Part of a small language model's weights: MLP 832 SwiGLU.
Each number is 50 + 12 x the weight over its row's rms, rounded and kept within 0 to 99. Layers, rows and columns count from 0. The size before them is the row's rms in percent of the matrix's.

# layer 4 MLP gate, 832x320, rms 0.183, rows 494-707, columns 288-319
097:57 49 61 48 58 39 41 54 41 58 48 47 56 45 50 28 48 52 67 68 46 50 54 32 40 26 60 38 64 39 42 48
117:58 58 69 27 65 44 31 54 45 62 64 44 39 48 28 42 38 54 55 40 60 52 46 43 32 43 52 52 37 67 80 33
105:59 38 45 45 37 32 47 44 53 33 61 44 36 43 35 62 65 59 57 75 70 43 34 39 60 62 62 44 55 54 64 52
089:68 46 46 47 64 56 65 69 50 56 44 40 57 49 40 37 60 42 50 57 63 59 53 60 38 37 60 53 70 52 51 50
104:40 55 56 46 52 63 54 45 50 42 53 55 58 62 89 55 52 57 67 50 50 29 55 40 73 43 48 55 54 57 44 49
096:52 55 38 52 48 39 67 36 51 61 34 53 53 50 64 59 46 74 58 46 55 36 37 62 34 55 43 34 59 40 58 46
106:43 37 26 57 42 31 64 49 46 44 49 57 40 57 61 66 49 53 38 46 59 50 42 67 51 58 69 33 43 55 61 50
103:37 51 65 56 36 57 27 49 44 50 33 45 33 48 27 62 36 50 61 43 49 19 43 43 61 60 61 78 46 68 61 59
101:60 53 62 65 36 51 51 45 70 55 40 59 42 45 24 38 49 37 27 62 53 48 38 47 47 58 51 65 47 42 43 44
100:20 65 49 53 76 60 61 45 33 43 64 38 51 40 67 53 33 38 50 41 31 46 54 44 40 40 46 39 58 40 55 53
108:51 51 59 47 62 50 72 45 48 34 34 53 57 32 74 41 40 44 31 32 52 48 56 47 52 48 55 42 57 49 48 57
113:68 56 51 68 61 54 43 45 44 31 55 39 35 72 46 58 62 43 49 52 52 46 31 44 53 76 42 61 66 56 42 56
084:62 52 38 61 61 69 53 30 45 45 38 37 56 60 40 55 42 46 47 55 44 30 40 45 52 56 54 50 65 53 48 33
101:50 71 65 50 52 30 39 48 28 50 74 61 63 62 56 41 52 59 47 42 53 28 43 12 38 34 73 60 74 75 40 51
102:65 49 64 44 45 44 53 44 53 36 70 51 40 68 32 43 56 57 60 40 50 55 63 52 53 74 35 56 58 34 60 57
099:55 45 76 45 46 46 71 54 47 49 56 53 48 36 56 42 58 59 57 64 53 46 28 49 52 38 37 53 35 43 44 53
102:55 48 26 34 50 73 54 59 42 74 68 41 51 62 49 67 76 32 50 47 38 40 50 30 38 52 51 54 29 47 50 51
094:44 31 61 29 43 50 49 45 26 63 52 55 35 53 46 44 55 48 52 34 57 54 56 65 55 74 65 57 50 45 30 20
095:37 62 46 59 72 42 58 28 31 42 44 40 48 47 44 77 27 48 34 45 56 51 54 54 43 58 48 68 48 51 31 82
098:57 29 51 56 34 34 53 49 35 45 54 56 44 52 58 18 50 59 67 66 34 65 51 48 39 55 39 57 29 39 57 44
103:46 69 67 48 51 43 50 53 49 53 58 53 49 61 50 49 50 32 64 35 45 35 58 32 66 45 51 47 57 49 45 46
101:55 28 46 68 32 51 65 42 35 50 51 46 29 48 62 55 42 32 51 46 50 57 53 53 54 51 43 52 38 55 50 46
115:46 59 39 46 23 53 48 42 50 57 50 30 62 43 55 27 67 38 64 45 56 63 29 22 38 36 38 18 50 55 60 29
104:60 50 55 60 45 25 63 36 58 53 82 53 66 65 63 70 59 61 57 54 28 58 60 38 45 68 69 59 39 35 47 42
104:28 33 49 48 54 41 46 54 47 30 70 46 50 24 38 40 48 38 48 48 41 50 43 64 57 34 42 32 42 50 30 39
106:41 34 39 49 76 70 59 28 49 48 48 55 59 53 15 43 68 42 69 44 52 44 43 62 59 30 34 51 60 63 35 58
102:43 59 35 63 64 43 53 69 42 34 54 61 57 28 25 43 48 30 56 35 26 36 52 46 56 32 70 49 46 44 46 41
090:52 48 48 07 38 52 31 42 30 70 44 32 31 45 58 64 53 51 45 50 61 35 64 56 49 32 54 49 37 53 61 37
101:60 22 43 48 55 57 73 47 43 35 44 42 43 49 53 43 37 48 57 46 40 55 34 52 55 50 42 33 60 69 23 40
096:22 53 32 30 49 45 48 57 47 52 63 65 73 68 49 73 33 64 53 59 58 68 64 45 47 49 31 62 48 43 31 34
101:44 43 52 47 49 48 57 63 57 51 62 57 52 37 44 42 32 39 50 49 54 35 32 47 26 43 61 40 48 49 36 32
104:66 72 58 59 45 51 62 60 59 40 48 45 43 37 37 43 49 63 53 33 66 49 60 55 59 43 58 35 37 46 50 64
091:42 63 57 39 41 57 54 69 40 26 49 33 35 63 37 43 52 38 39 49 46 48 49 45 41 50 78 62 59 60 75 43
112:56 62 35 56 39 64 72 37 44 44 43 62 43 34 42 55 32 36 50 38 53 72 30 54 54 40 66 51 60 68 58 54
096:66 42 39 46 59 48 65 45 40 56 50 46 31 39 53 60 38 43 52 52 50 57 33 60 50 43 37 48 57 72 58 29
114:73 39 52 42 44 61 76 46 55 45 46 68 35 51 34 69 54 56 57 47 37 43 29 45 61 58 25 68 46 69 31 46
103:68 54 50 44 60 42 56 49 49 36 73 41 62 63 46 45 34 61 63 34 40 33 40 47 42 76 51 37 54 49 41 54
099:76 36 63 52 62 71 60 58 56 32 54 53 45 58 44 59 75 50 71 50 58 40 53 54 60 50 54 44 47 61 53 60
106:44 40 58 47 65 49 41 48 63 64 31 57 38 34 54 39 46 63 65 51 55 67 42 40 47 36 36 49 43 53 55 43
098:31 40 53 46 50 73 57 29 58 70 46 22 50 71 49 22 42 50 34 62 49 52 54 60 67 69 55 52 58 33 48 41
098:54 34 64 55 54 51 32 62 41 48 67 52 53 22 38 62 35 49 55 47 50 42 55 37 14 54 58 55 65 48 47 46
094:67 45 70 36 59 33 48 38 47 52 43 43 63 40 64 54 49 48 65 35 53 56 69 54 37 45 68 58 44 79 42 56
096:56 69 27 35 62 67 51 53 39 53 36 50 63 57 51 49 41 42 58 62 54 59 53 61 54 56 48 59 47 41 39 49
102:66 56 55 66 48 47 67 57 62 47 56 44 58 47 55 63 33 48 43 53 54 46 74 37 39 59 55 50 63 59 61 35
104:50 64 64 64 52 48 47 41 42 35 45 43 66 34 48 51 42 60 46 56 60 67 19 44 59 53 46 40 79 23 27 54
108:60 47 53 52 43 65 66 70 50 41 42 52 79 51 68 49 53 42 64 45 51 42 52 34 37 56 79 30 43 39 34 33
098:44 44 36 48 67 16 43 58 49 52 77 58 52 39 52 53 34 44 34 63 58 51 39 54 67 80 55 64 47 40 51 47
100:64 57 57 46 50 39 47 30 52 45 66 55 40 45 28 17 41 32 64 46 47 71 37 47 39 62 62 41 39 40 55 59
096:59 40 75 62 50 53 56 45 38 44 58 54 45 48 41 46 37 29 40 41 47 42 27 36 48 44 58 56 48 31 47 47
102:54 68 38 52 48 60 35 67 42 35 55 41 42 58 51 32 45 29 43 44 30 52 70 49 53 47 44 48 57 69 50 59
095:44 56 49 49 52 41 52 36 50 57 45 45 61 63 45 79 52 32 43 58 54 68 41 56 47 71 68 33 50 44 56 85
104:66 47 63 53 40 36 35 55 43 66 39 60 31 39 61 58 65 68 71 49 54 49 38 58 36 37 64 48 49 64 43 48
097:55 35 63 54 27 51 55 49 43 58 39 56 43 48 51 63 53 51 36 61 49 38 24 39 40 45 51 30 74 69 59 50
089:36 57 46 54 52 50 73 71 51 53 50 63 40 41 37 57 43 42 70 57 48 72 71 61 66 33 42 50 76 24 66 74
095:67 39 46 63 47 56 60 45 65 78 35 47 53 48 34 55 65 42 43 40 69 53 52 65 53 49 36 53 48 60 45 71
100:61 46 47 42 41 48 47 51 71 23 51 47 54 59 61 54 58 44 39 43 65 45 44 29 28 50 47 49 31 39 56 72
095:51 54 77 45 51 60 37 55 50 27 56 34 58 73 78 36 45 45 47 40 32 73 57 43 36 51 57 54 43 40 48 61
098:38 63 46 48 64 59 58 39 50 65 41 59 58 37 46 42 59 63 51 46 45 47 52 49 60 60 48 40 40 34 67 65
097:46 23 64 67 64 50 62 48 57 59 58 34 59 64 53 57 42 70 31 56 30 59 91 29 39 32 50 66 83 34 64 41
097:19 40 48 33 68 48 55 69 49 47 66 54 54 40 45 49 29 35 43 30 26 58 46 44 29 32 63 54 57 56 45 55
101:54 29 39 48 53 60 67 51 33 51 57 43 45 35 40 42 56 42 57 46 30 38 58 59 49 39 52 58 41 50 66 53
099:51 57 31 25 23 49 48 42 45 60 65 39 69 59 58 69 44 62 36 76 45 63 73 69 41 50 41 53 67 41 39 42
108:28 38 58 60 58 47 51 45 73 40 48 29 60 55 53 54 57 58 56 64 44 38 53 47 52 31 46 49 33 64 40 44
092:31 43 34 35 40 58 48 27 42 61 55 45 61 54 34 74 63 26 49 34 61 57 56 45 51 58 57 41 44 40 50 43
101:69 64 38 31 45 43 65 66 66 54 24 59 52 52 46 35 51 48 63 44 21 42 47 44 35 52 92 58 52 34 40 47
094:39 57 53 60 44 42 34 49 26 51 50 52 24 45 49 45 42 46 41 44 57 50 46 58 53 53 51 49 59 52 30 62
094:49 35 61 31 49 53 37 34 53 51 44 39 46 50 30 56 48 47 64 60 73 60 48 47 59 49 44 35 64 42 59 41
100:52 56 40 51 64 33 48 48 50 64 61 48 68 56 46 61 69 39 55 42 49 41 50 25 19 51 59 54 50 50 59 47
096:45 47 53 72 53 46 49 48 35 40 60 40 53 64 44 46 45 43 44 43 71 70 59 32 27 55 55 40 36 45 54 58
112:45 60 62 51 56 30 49 39 30 63 38 52 48 45 52 52 47 46 55 37 42 45 58 87 50 55 68 49 48 44 69 66
104:57 58 54 45 53 45 69 20 39 48 51 50 49 60 39 67 41 39 54 54 48 36 59 31 54 31 38 51 23 48 61 14
093:41 77 50 52 43 44 70 46 40 70 37 66 43 47 46 58 59 72 63 48 54 35 56 67 59 55 52 48 53 64 27 43
105:39 74 62 69 36 56 59 32 46 44 68 70 59 59 64 20 51 39 53 42 61 57 53 58 40 74 48 50 58 34 64 58
102:41 36 46 47 38 49 41 55 40 65 47 65 40 70 44 41 61 48 47 83 45 55 33 77 45 38 26 51 53 56 37 55
094:87 50 59 68 44 51 52 42 58 43 39 45 49 53 57 45 67 56 63 40 50 61 44 35 83 60 37 53 56 53 29 49
101:49 35 58 48 57 57 53 36 61 22 33 61 46 44 58 56 51 49 56 45 52 53 61 55 39 31 53 49 62 55 31 52
094:33 26 45 50 49 55 60 44 63 35 52 48 52 37 57 28 51 60 46 38 53 40 65 65 48 52 55 38 33 42 47 52
108:59 24 61 48 45 45 75 49 33 48 47 59 50 76 64 46 53 68 46 77 61 61 44 23 64 49 41 46 63 50 54 60
098:40 41 53 41 48 31 60 52 46 53 50 46 51 60 76 37 40 44 56 39 60 44 40 48 22 41 42 38 43 52 33 45
102:41 36 36 48 62 49 63 48 54 54 59 43 43 45 61 44 56 55 60 43 35 38 40 47 44 71 47 56 43 54 32 58
094:46 27 35 43 66 47 57 55 52 40 49 34 43 57 51 62 48 44 61 41 29 55 41 59 43 69 56 63 35 53 65 68
097:35 31 49 48 53 36 56 32 50 53 51 33 59 64 45 54 59 43 59 28 44 53 60 47 66 66 52 71 32 37 75 57
091:52 55 81 51 71 40 48 46 49 42 43 44 72 47 38 58 42 16 49 57 46 31 64 35 45 51 65 59 65 52 33 56
105:52 62 40 47 72 50 56 78 55 72 61 29 41 70 70 50 54 73 43 47 08 61 65 49 55 58 62 43 69 36 45 44
097:73 61 59 60 33 46 57 26 47 60 54 65 42 70 56 48 43 43 58 48 43 42 43 62 69 57 36 64 49 41 52 58
098:41 58 34 48 48 31 66 48 54 37 41 34 43 52 50 40 50 41 31 55 57 56 72 64 39 35 57 49 40 54 57 39
100:56 64 57 51 63 53 63 58 46 62 61 61 37 63 71 33 50 61 33 38 33 47 50 48 48 50 58 42 23 42 39 61
110:58 57 58 44 58 45 50 43 40 47 46 57 57 61 46 42 50 45 52 53 53 51 52 34 22 58 33 57 54 27 36 66
100:60 36 52 54 16 69 41 62 61 49 61 53 35 64 70 58 50 64 52 47 43 50 58 43 63 50 35 43 49 60 54 52
093:46 65 60 54 48 71 44 45 57 39 76 51 65 64 38 37 42 21 46 43 50 39 13 57 49 37 54 39 79 49 52 24
101:52 54 52 50 59 42 52 47 49 36 55 50 66 66 53 41 18 63 39 48 37 41 29 35 57 51 69 55 74 67 51 50
098:33 38 38 27 68 58 55 68 49 52 47 39 62 59 54 43 38 42 57 46 46 53 40 44 37 61 56 50 43 26 40 51
097:52 56 57 43 75 53 59 32 51 47 73 62 49 32 65 49 65 75 57 60 43 51 48 56 57 39 44 68 29 60 39 52
103:58 26 48 62 19 48 47 47 70 49 45 46 40 42 38 49 65 33 42 55 31 64 73 49 36 45 37 48 36 32 61 67
103:31 47 57 53 49 58 53 55 32 60 45 45 44 36 52 51 51 29 39 44 34 39 73 48 50 46 48 62 59 35 50 61
104:43 54 37 43 57 66 75 52 40 70 65 40 33 53 62 45 66 38 50 53 30 55 53 43 59 77 45 25 51 77 54 29
098:47 75 38 35 52 40 63 61 51 53 44 33 60 40 55 39 55 40 72 57 47 50 60 39 42 54 78 45 65 43 44 52
091:28 34 56 56 48 75 60 49 52 23 57 53 45 42 39 57 51 32 40 40 60 50 44 36 62 42 41 49 50 45 49 40
101:64 31 44 66 51 40 66 57 53 50 49 53 33 40 50 50 44 17 47 73 37 53 51 51 60 56 47 41 50 33 30 59
106:37 53 39 36 47 55 47 52 39 56 91 63 48 43 40 46 61 50 58 46 59 51 47 46 23 34 70 46 57 47 46 36
099:63 43 69 42 50 45 47 57 48 77 49 64 56 23 47 54 44 40 49 56 30 28 51 60 33 72 34 60 56 61 38 57
099:26 44 45 40 57 70 68 57 44 31 62 44 42 67 47 48 56 67 42 47 32 62 61 70 39 44 45 54 56 50 46 41
098:43 61 53 45 58 74 39 48 54 64 30 59 43 36 65 44 69 34 45 57 45 64 59 41 41 27 68 51 59 41 47 26
102:48 49 69 68 57 54 57 54 42 50 51 58 35 41 47 42 46 53 55 43 20 41 49 54 49 25 46 45 31 37 38 44
103:55 75 53 50 37 31 66 77 73 59 45 65 60 27 49 62 42 30 45 70 52 54 61 39 35 45 56 44 48 74 38 53
104:62 30 40 47 40 41 39 61 73 51 45 85 36 64 21 48 35 41 44 46 44 40 42 59 40 43 60 57 55 68 28 59
105:60 48 40 48 57 45 61 43 63 49 47 52 38 48 72 41 68 54 47 67 58 45 51 58 61 57 33 48 62 47 54 21
099:52 40 60 63 39 54 37 29 57 70 46 45 30 63 46 61 41 51 45 47 28 31 41 50 27 69 54 42 41 47 66 35
103:37 55 42 42 52 41 55 53 48 54 59 63 47 53 62 46 06 51 42 44 63 66 56 43 54 53 39 64 61 54 51 38
098:58 47 38 56 42 58 53 39 68 62 62 66 52 60 44 45 62 39 53 36 49 38 73 57 48 35 47 54 82 53 35 55
094:62 59 28 54 57 57 33 78 33 53 50 67 50 48 65 57 42 62 44 36 33 51 54 49 36 64 48 53 48 40 52 53
100:57 50 64 46 44 46 41 40 27 20 32 45 67 47 63 58 44 60 21 45 60 64 46 35 34 48 43 44 58 52 42 38
097:47 62 40 38 56 60 66 37 55 58 26 50 44 54 38 66 40 68 47 62 67 42 66 37 45 40 55 50 59 36 46 81
103:47 47 76 32 53 58 33 58 48 39 46 50 39 52 50 29 40 34 37 63 64 53 72 32 57 60 33 29 36 38 69 34
100:28 46 36 43 56 49 73 63 52 45 50 41 58 58 63 56 81 28 54 55 40 58 50 49 47 57 64 35 70 52 60 39
097:53 60 56 57 78 33 58 50 43 59 61 50 57 43 70 36 72 64 57 45 31 47 57 49 64 51 47 37 66 64 74 59
103:47 33 46 35 56 59 57 39 30 75 36 36 72 51 67 60 27 65 43 63 55 43 45 54 22 42 58 50 48 32 51 37
095:44 45 47 41 50 63 53 52 61 55 34 54 55 69 57 62 52 55 72 66 64 54 57 43 44 55 40 50 26 32 66 41
092:54 38 40 50 69 63 51 42 45 35 39 37 48 60 44 47 66 57 44 35 59 46 39 41 46 49 75 63 48 37 68 51
093:66 50 43 45 40 43 67 51 52 43 61 27 39 36 40 45 40 43 46 41 27 42 50 59 38 61 44 46 37 51 31 45
101:43 58 56 38 54 62 29 57 56 42 41 52 72 40 42 45 37 49 45 61 51 28 64 28 42 77 54 55 34 25 52 07
096:23 31 56 70 65 36 56 36 44 61 50 34 56 21 44 55 31 48 62 38 35 59 67 45 47 54 50 64 37 62 65 39
089:56 45 45 19 46 38 58 33 53 71 46 47 63 50 72 60 60 56 59 60 43 50 39 50 62 29 61 61 51 57 58 63
101:27 37 38 47 67 77 27 45 68 52 28 59 51 40 50 61 44 41 43 36 47 41 53 41 73 49 39 53 49 36 73 41
103:42 41 40 57 39 26 51 62 55 45 51 47 72 50 41 52 60 32 73 41 59 31 41 56 65 54 44 52 60 49 38 53
092:28 27 55 46 60 26 43 45 53 43 34 78 18 43 35 57 68 45 44 46 62 46 30 42 59 43 48 38 36 44 33 40
106:59 28 49 63 65 49 59 52 50 49 70 46 55 46 48 47 70 69 17 65 63 46 52 53 31 53 40 51 35 42 53 46
100:64 49 67 80 69 53 54 55 53 26 65 71 61 47 61 50 38 55 78 34 52 60 66 33 53 55 40 54 47 67 50 53
098:33 39 42 39 76 50 39 53 69 61 65 32 34 27 50 53 61 60 64 76 53 58 40 45 39 44 59 46 47 29 41 68
093:47 39 42 57 73 52 53 32 61 37 83 56 68 46 52 35 42 79 64 49 29 45 52 55 72 43 61 54 53 62 35 44
094:29 50 58 50 60 48 50 57 60 51 46 41 61 60 58 30 40 57 46 60 39 36 62 70 44 40 62 56 62 46 64 46
098:64 43 56 39 54 66 47 50 63 54 51 67 61 44 25 51 53 28 57 42 43 59 52 63 61 27 45 57 50 54 65 51
100:54 71 66 53 64 33 68 31 58 44 59 61 34 52 57 59 41 41 35 53 47 42 55 80 54 44 57 52 70 64 40 61
101:33 43 51 56 44 72 51 28 35 53 50 47 46 51 40 46 57 58 44 33 44 55 25 57 46 49 60 46 43 32 40 37
087:51 50 46 55 43 44 58 37 56 46 62 33 72 50 48 28 63 63 38 45 50 70 56 38 57 44 56 51 29 41 70 56
100:41 31 47 65 60 82 38 53 29 45 71 34 44 43 40 67 68 55 67 42 32 49 59 45 39 46 50 46 53 41 40 20
104:48 52 61 61 44 34 56 70 61 60 37 62 47 62 47 62 66 30 63 50 48 56 76 56 44 36 46 42 64 46 54 35
099:55 51 34 50 61 43 56 48 78 51 41 79 45 68 43 51 47 26 57 50 54 33 70 58 54 37 45 60 50 43 53 50
100:61 46 36 48 51 32 56 51 38 63 48 59 41 37 40 39 65 68 63 89 66 43 52 64 57 54 47 46 40 36 44 61
100:68 39 49 45 66 42 81 57 53 58 45 50 40 46 64 59 71 44 40 56 54 34 60 44 41 53 54 52 51 70 48 42
089:63 34 76 17 45 68 50 56 41 51 58 48 58 45 50 35 42 43 62 45 51 38 62 68 54 46 54 50 43 31 67 54
090:37 62 37 46 81 53 27 45 67 57 35 34 51 57 40 35 77 61 68 60 61 31 42 64 40 32 38 31 48 47 45 38
101:56 43 57 53 42 33 75 52 59 56 56 61 43 56 50 73 68 37 39 55 58 33 58 58 42 44 47 52 55 42 67 47
094:56 51 42 40 69 81 70 78 59 32 68 54 45 32 26 54 49 73 43 51 67 30 38 43 56 71 27 83 57 56 38 63
103:55 36 47 63 32 49 65 70 47 54 60 34 55 52 61 52 43 46 64 46 42 52 50 48 59 51 43 64 77 49 62 49
098:41 62 75 48 50 50 58 56 42 31 37 58 47 68 29 63 57 46 35 38 44 44 61 68 49 65 55 31 32 38 72 71
097:47 43 55 38 25 58 60 49 51 56 61 56 45 60 49 42 68 65 58 49 50 45 38 62 54 42 52 43 56 33 36 56
104:65 41 65 51 40 49 45 60 73 59 48 68 43 57 42 62 37 55 68 45 62 65 53 39 50 48 48 38 33 53 58 40
090:57 46 69 32 66 51 67 48 52 36 50 47 60 38 72 50 30 36 50 52 55 48 41 54 44 42 58 41 51 67 42 39
087:57 67 57 40 48 47 45 55 63 42 46 50 56 64 63 29 45 44 46 72 37 37 74 45 54 37 38 48 70 29 33 62
102:59 47 49 34 58 38 53 50 71 44 63 39 47 45 39 34 44 44 69 54 46 41 43 35 61 52 65 64 14 47 47 37
089:52 32 61 59 43 54 39 55 56 65 49 62 35 45 57 34 56 46 45 54 38 67 57 63 41 33 50 33 52 58 36 42
098:58 47 55 62 51 73 56 58 36 31 50 52 50 61 54 72 60 53 59 57 59 27 27 42 57 48 56 56 52 35 46 36
092:40 55 34 36 38 50 57 44 58 66 43 68 45 74 67 54 49 47 75 55 47 43 45 70 57 50 67 36 47 69 43 48
106:54 45 60 51 45 50 35 69 30 51 33 48 72 47 40 35 68 58 25 58 51 47 70 47 34 50 39 53 78 81 50 48
102:48 47 48 54 60 82 51 42 32 40 50 46 50 54 67 41 40 48 39 59 49 68 64 48 53 69 47 57 43 71 49 47
095:66 45 44 31 39 56 45 50 66 45 47 35 53 37 60 40 54 65 66 62 41 69 36 44 51 45 57 56 57 33 56 52
094:54 60 51 45 40 62 62 63 43 48 41 39 61 51 47 38 59 51 55 42 27 54 48 54 54 50 42 65 59 46 54 70
095:51 72 65 68 40 62 66 54 35 68 40 69 47 49 54 69 60 66 36 40 54 28 58 59 43 36 44 44 29 70 27 59
099:72 42 65 72 60 60 32 53 44 63 56 61 48 60 43 41 53 34 67 54 55 50 66 42 52 43 53 65 41 77 53 62
098:60 47 67 49 54 38 59 20 59 55 40 52 43 41 40 60 62 37 34 53 56 51 40 41 46 37 75 44 61 69 64 35
095:54 52 32 55 52 35 53 49 68 31 57 43 64 38 43 35 73 51 64 43 32 57 43 50 43 58 39 68 36 21 49 68
095:55 50 47 50 64 60 56 45 40 48 65 31 45 28 58 80 45 42 60 42 51 57 58 47 28 30 63 58 44 52 31 48
104:52 44 36 39 65 48 45 44 65 73 53 47 61 47 41 57 59 65 58 49 59 75 62 69 50 46 72 59 60 58 67 74
109:56 44 50 41 24 27 59 55 53 56 44 44 44 55 63 31 39 51 70 41 32 36 48 45 47 22 63 38 46 49 42 58
097:59 39 70 41 57 57 62 62 42 40 53 62 41 56 55 63 49 45 59 41 61 41 63 67 35 51 47 25 44 39 44 40
096:43 56 61 54 33 47 36 52 52 37 61 71 27 52 62 21 66 54 47 49 51 67 54 32 44 33 61 46 39 40 50 46
090:69 34 66 49 65 52 44 45 60 45 39 54 57 48 58 34 33 69 48 62 48 56 45 43 75 63 44 34 73 51 24 40
095:55 19 58 56 63 42 46 46 62 39 73 35 65 46 39 47 64 37 37 55 50 45 70 39 57 59 71 38 37 66 38 59
096:59 47 55 41 45 44 44 52 50 55 57 54 18 58 68 46 37 60 54 64 48 74 39 65 55 46 45 74 22 58 40 50
107:52 50 51 50 76 47 60 42 67 29 49 40 64 74 29 41 24 57 51 34 41 57 45 33 48 54 45 54 49 44 68 54
098:66 47 46 60 39 48 42 41 35 56 58 50 28 35 45 76 43 66 50 60 61 37 36 41 71 61 53 42 54 25 56 53
091:73 50 55 58 38 21 46 47 36 48 70 43 60 68 49 39 60 45 63 70 51 48 67 53 51 65 53 47 59 48 52 16
098:49 39 51 43 48 41 40 42 47 40 61 56 41 60 66 37 47 49 50 59 56 70 66 48 46 57 40 45 46 41 58 51
098:34 33 55 41 58 49 34 61 31 37 62 58 57 39 63 43 53 40 67 46 41 38 46 22 49 42 86 44 45 53 50 37
100:59 22 62 45 62 42 36 36 55 28 47 70 49 50 47 49 64 50 59 35 58 55 36 45 72 51 60 57 49 29 48 45
110:56 25 53 56 87 42 52 59 36 30 46 72 42 47 63 37 56 34 46 54 53 42 63 53 45 40 46 41 45 62 47 51
100:56 30 50 68 41 33 52 50 47 21 46 51 35 50 56 46 55 31 63 65 66 52 72 49 43 56 57 61 51 28 56 51
103:50 61 69 67 60 47 57 60 34 50 37 46 53 56 28 62 58 59 65 52 37 59 41 45 64 53 51 46 53 41 57 65
094:57 42 51 64 30 59 58 27 44 64 47 57 49 47 48 58 56 46 49 50 45 45 66 65 47 47 54 47 71 43 46 50
102:57 75 73 47 49 48 39 51 54 42 50 22 54 66 59 44 60 31 33 57 42 48 40 29 53 41 57 52 71 58 64 34
101:50 60 65 40 66 42 62 55 53 43 66 70 37 55 45 57 61 59 51 44 64 52 74 33 56 37 56 48 54 58 62 32
120:36 53 62 37 47 46 46 52 35 34 52 47 33 37 44 51 54 51 32 31 45 63 65 62 44 43 41 49 54 44 48 40
096:58 33 62 23 47 45 40 43 55 43 49 57 52 41 41 49 44 55 36 60 62 42 58 47 73 63 49 27 29 63 52 40
104:50 49 37 52 48 65 43 33 48 50 61 40 46 58 66 31 51 62 56 44 51 61 55 44 40 37 51 46 53 55 56 64
093:41 46 56 31 50 51 76 39 31 44 58 45 45 31 43 76 79 48 54 34 61 45 72 81 52 40 57 42 51 38 65 38
092:64 41 68 58 67 58 69 53 48 47 66 47 45 41 54 63 57 44 38 53 40 38 58 23 31 39 75 34 52 47 68 47
097:51 33 48 57 46 72 72 37 49 32 49 66 60 36 51 33 63 48 42 50 66 60 59 60 64 58 54 56 22 40 52 62
105:41 26 45 38 48 56 43 77 49 47 66 87 55 29 51 54 44 85 44 58 63 40 50 54 47 56 55 72 65 48 46 49
101:56 24 62 41 60 41 30 46 56 51 52 44 61 59 52 54 47 32 41 33 45 52 46 45 64 46 61 54 41 53 37 56
102:49 48 49 59 67 66 71 56 58 52 72 61 44 55 60 52 75 46 53 32 47 33 34 36 36 36 39 53 67 42 57 27
099:45 47 45 48 38 57 40 71 42 41 61 43 47 46 40 36 42 48 56 56 65 40 47 62 47 50 68 30 48 58 21 39
095:42 31 56 62 64 31 71 46 47 60 63 38 57 16 28 52 42 38 61 40 55 38 64 55 47 64 42 49 44 36 47 50
098:59 50 54 59 60 64 43 39 46 48 58 41 54 43 82 41 42 42 48 45 54 23 42 33 76 49 65 79 53 61 37 46
107:44 43 34 47 73 54 73 26 47 47 42 59 53 54 38 17 43 62 48 49 31 43 75 53 43 68 42 55 67 62 55 42
111:78 62 72 45 57 32 51 44 67 68 50 22 36 50 73 26 61 70 42 40 47 64 35 55 48 72 52 31 62 56 45 40
105:35 41 45 67 59 54 41 57 45 40 35 46 34 51 41 62 57 36 50 44 36 48 25 70 49 53 42 53 57 37 51 58
099:40 54 57 65 40 57 59 31 66 50 71 54 44 52 43 46 36 61 42 49 36 54 46 63 69 60 64 57 56 44 49 33
100:46 44 49 18 48 71 40 48 58 51 43 48 43 38 36 53 55 66 40 43 35 67 49 47 40 65 23 61 69 40 35 49
105:40 46 36 27 72 28 52 41 25 59 41 43 56 45 61 50 44 36 53 67 31 56 36 55 40 49 61 53 56 70 48 47
093:71 64 34 41 60 54 45 46 38 38 40 46 51 46 30 41 53 37 58 44 58 23 51 50 58 63 61 62 60 65 48 30
096:63 46 57 56 46 38 38 56 57 43 57 38 53 51 62 74 30 59 65 43 47 44 60 41 52 58 52 52 38 52 74 59
090:63 47 55 41 90 68 60 66 47 49 46 70 85 66 59 64 59 23 44 53 55 39 51 49 55 49 60 48 53 52 39 32
102:41 44 65 53 49 39 72 29 34 45 51 58 46 56 55 31 59 54 67 41 33 35 38 54 59 53 45 63 58 39 52 49
091:32 60 67 46 44 26 32 40 75 42 35 25 40 77 33 43 69 54 64 58 46 33 42 62 53 14 49 24 48 48 49 62
097:40 40 46 58 47 49 23 47 51 39 65 50 48 26 42 64 40 47 47 54 36 65 60 77 52 45 47 30 52 32 52 69
100:36 49 45 37 73 69 53 46 54 36 55 32 40 50 28 80 49 51 57 49 52 28 50 53 39 67 34 66 60 49 53 67
157:64 58 45 45 38 39 44 53 38 72 51 69 63 41 65 38 40 46 53 53 37 44 44 53 73 72 62 58 58 39 69 70
102:48 58 47 55 41 57 43 48 34 51 61 46 42 47 31 54 50 38 64 46 55 29 64 45 39 29 64 37 57 41 58 61
098:50 23 43 58 45 40 65 53 48 75 47 35 31 66 62 63 65 45 35 51 62 41 61 65 37 61 35 52 67 58 60 53
098:49 67 50 59 53 60 42 35 32 60 45 71 44 49 62 58 52 58 44 36 57 56 54 76 49 59 34 51 65 53 49 39
095:48 63 31 49 79 48 61 65 76 56 54 58 51 53 50 48 46 48 40 52 45 64 49 34 37 52 55 49 47 55 58 44
106:39 52 39 37 56 58 52 47 68 52 53 53 48 46 40 51 61 40 40 79 48 64 41 62 44 39 55 47 46 65 56 30
095:57 61 67 37 60 35 59 57 41 52 59 55 47 64 47 63 54 50 40 32 58 54 42 50 50 58 42 54 74 44 38 43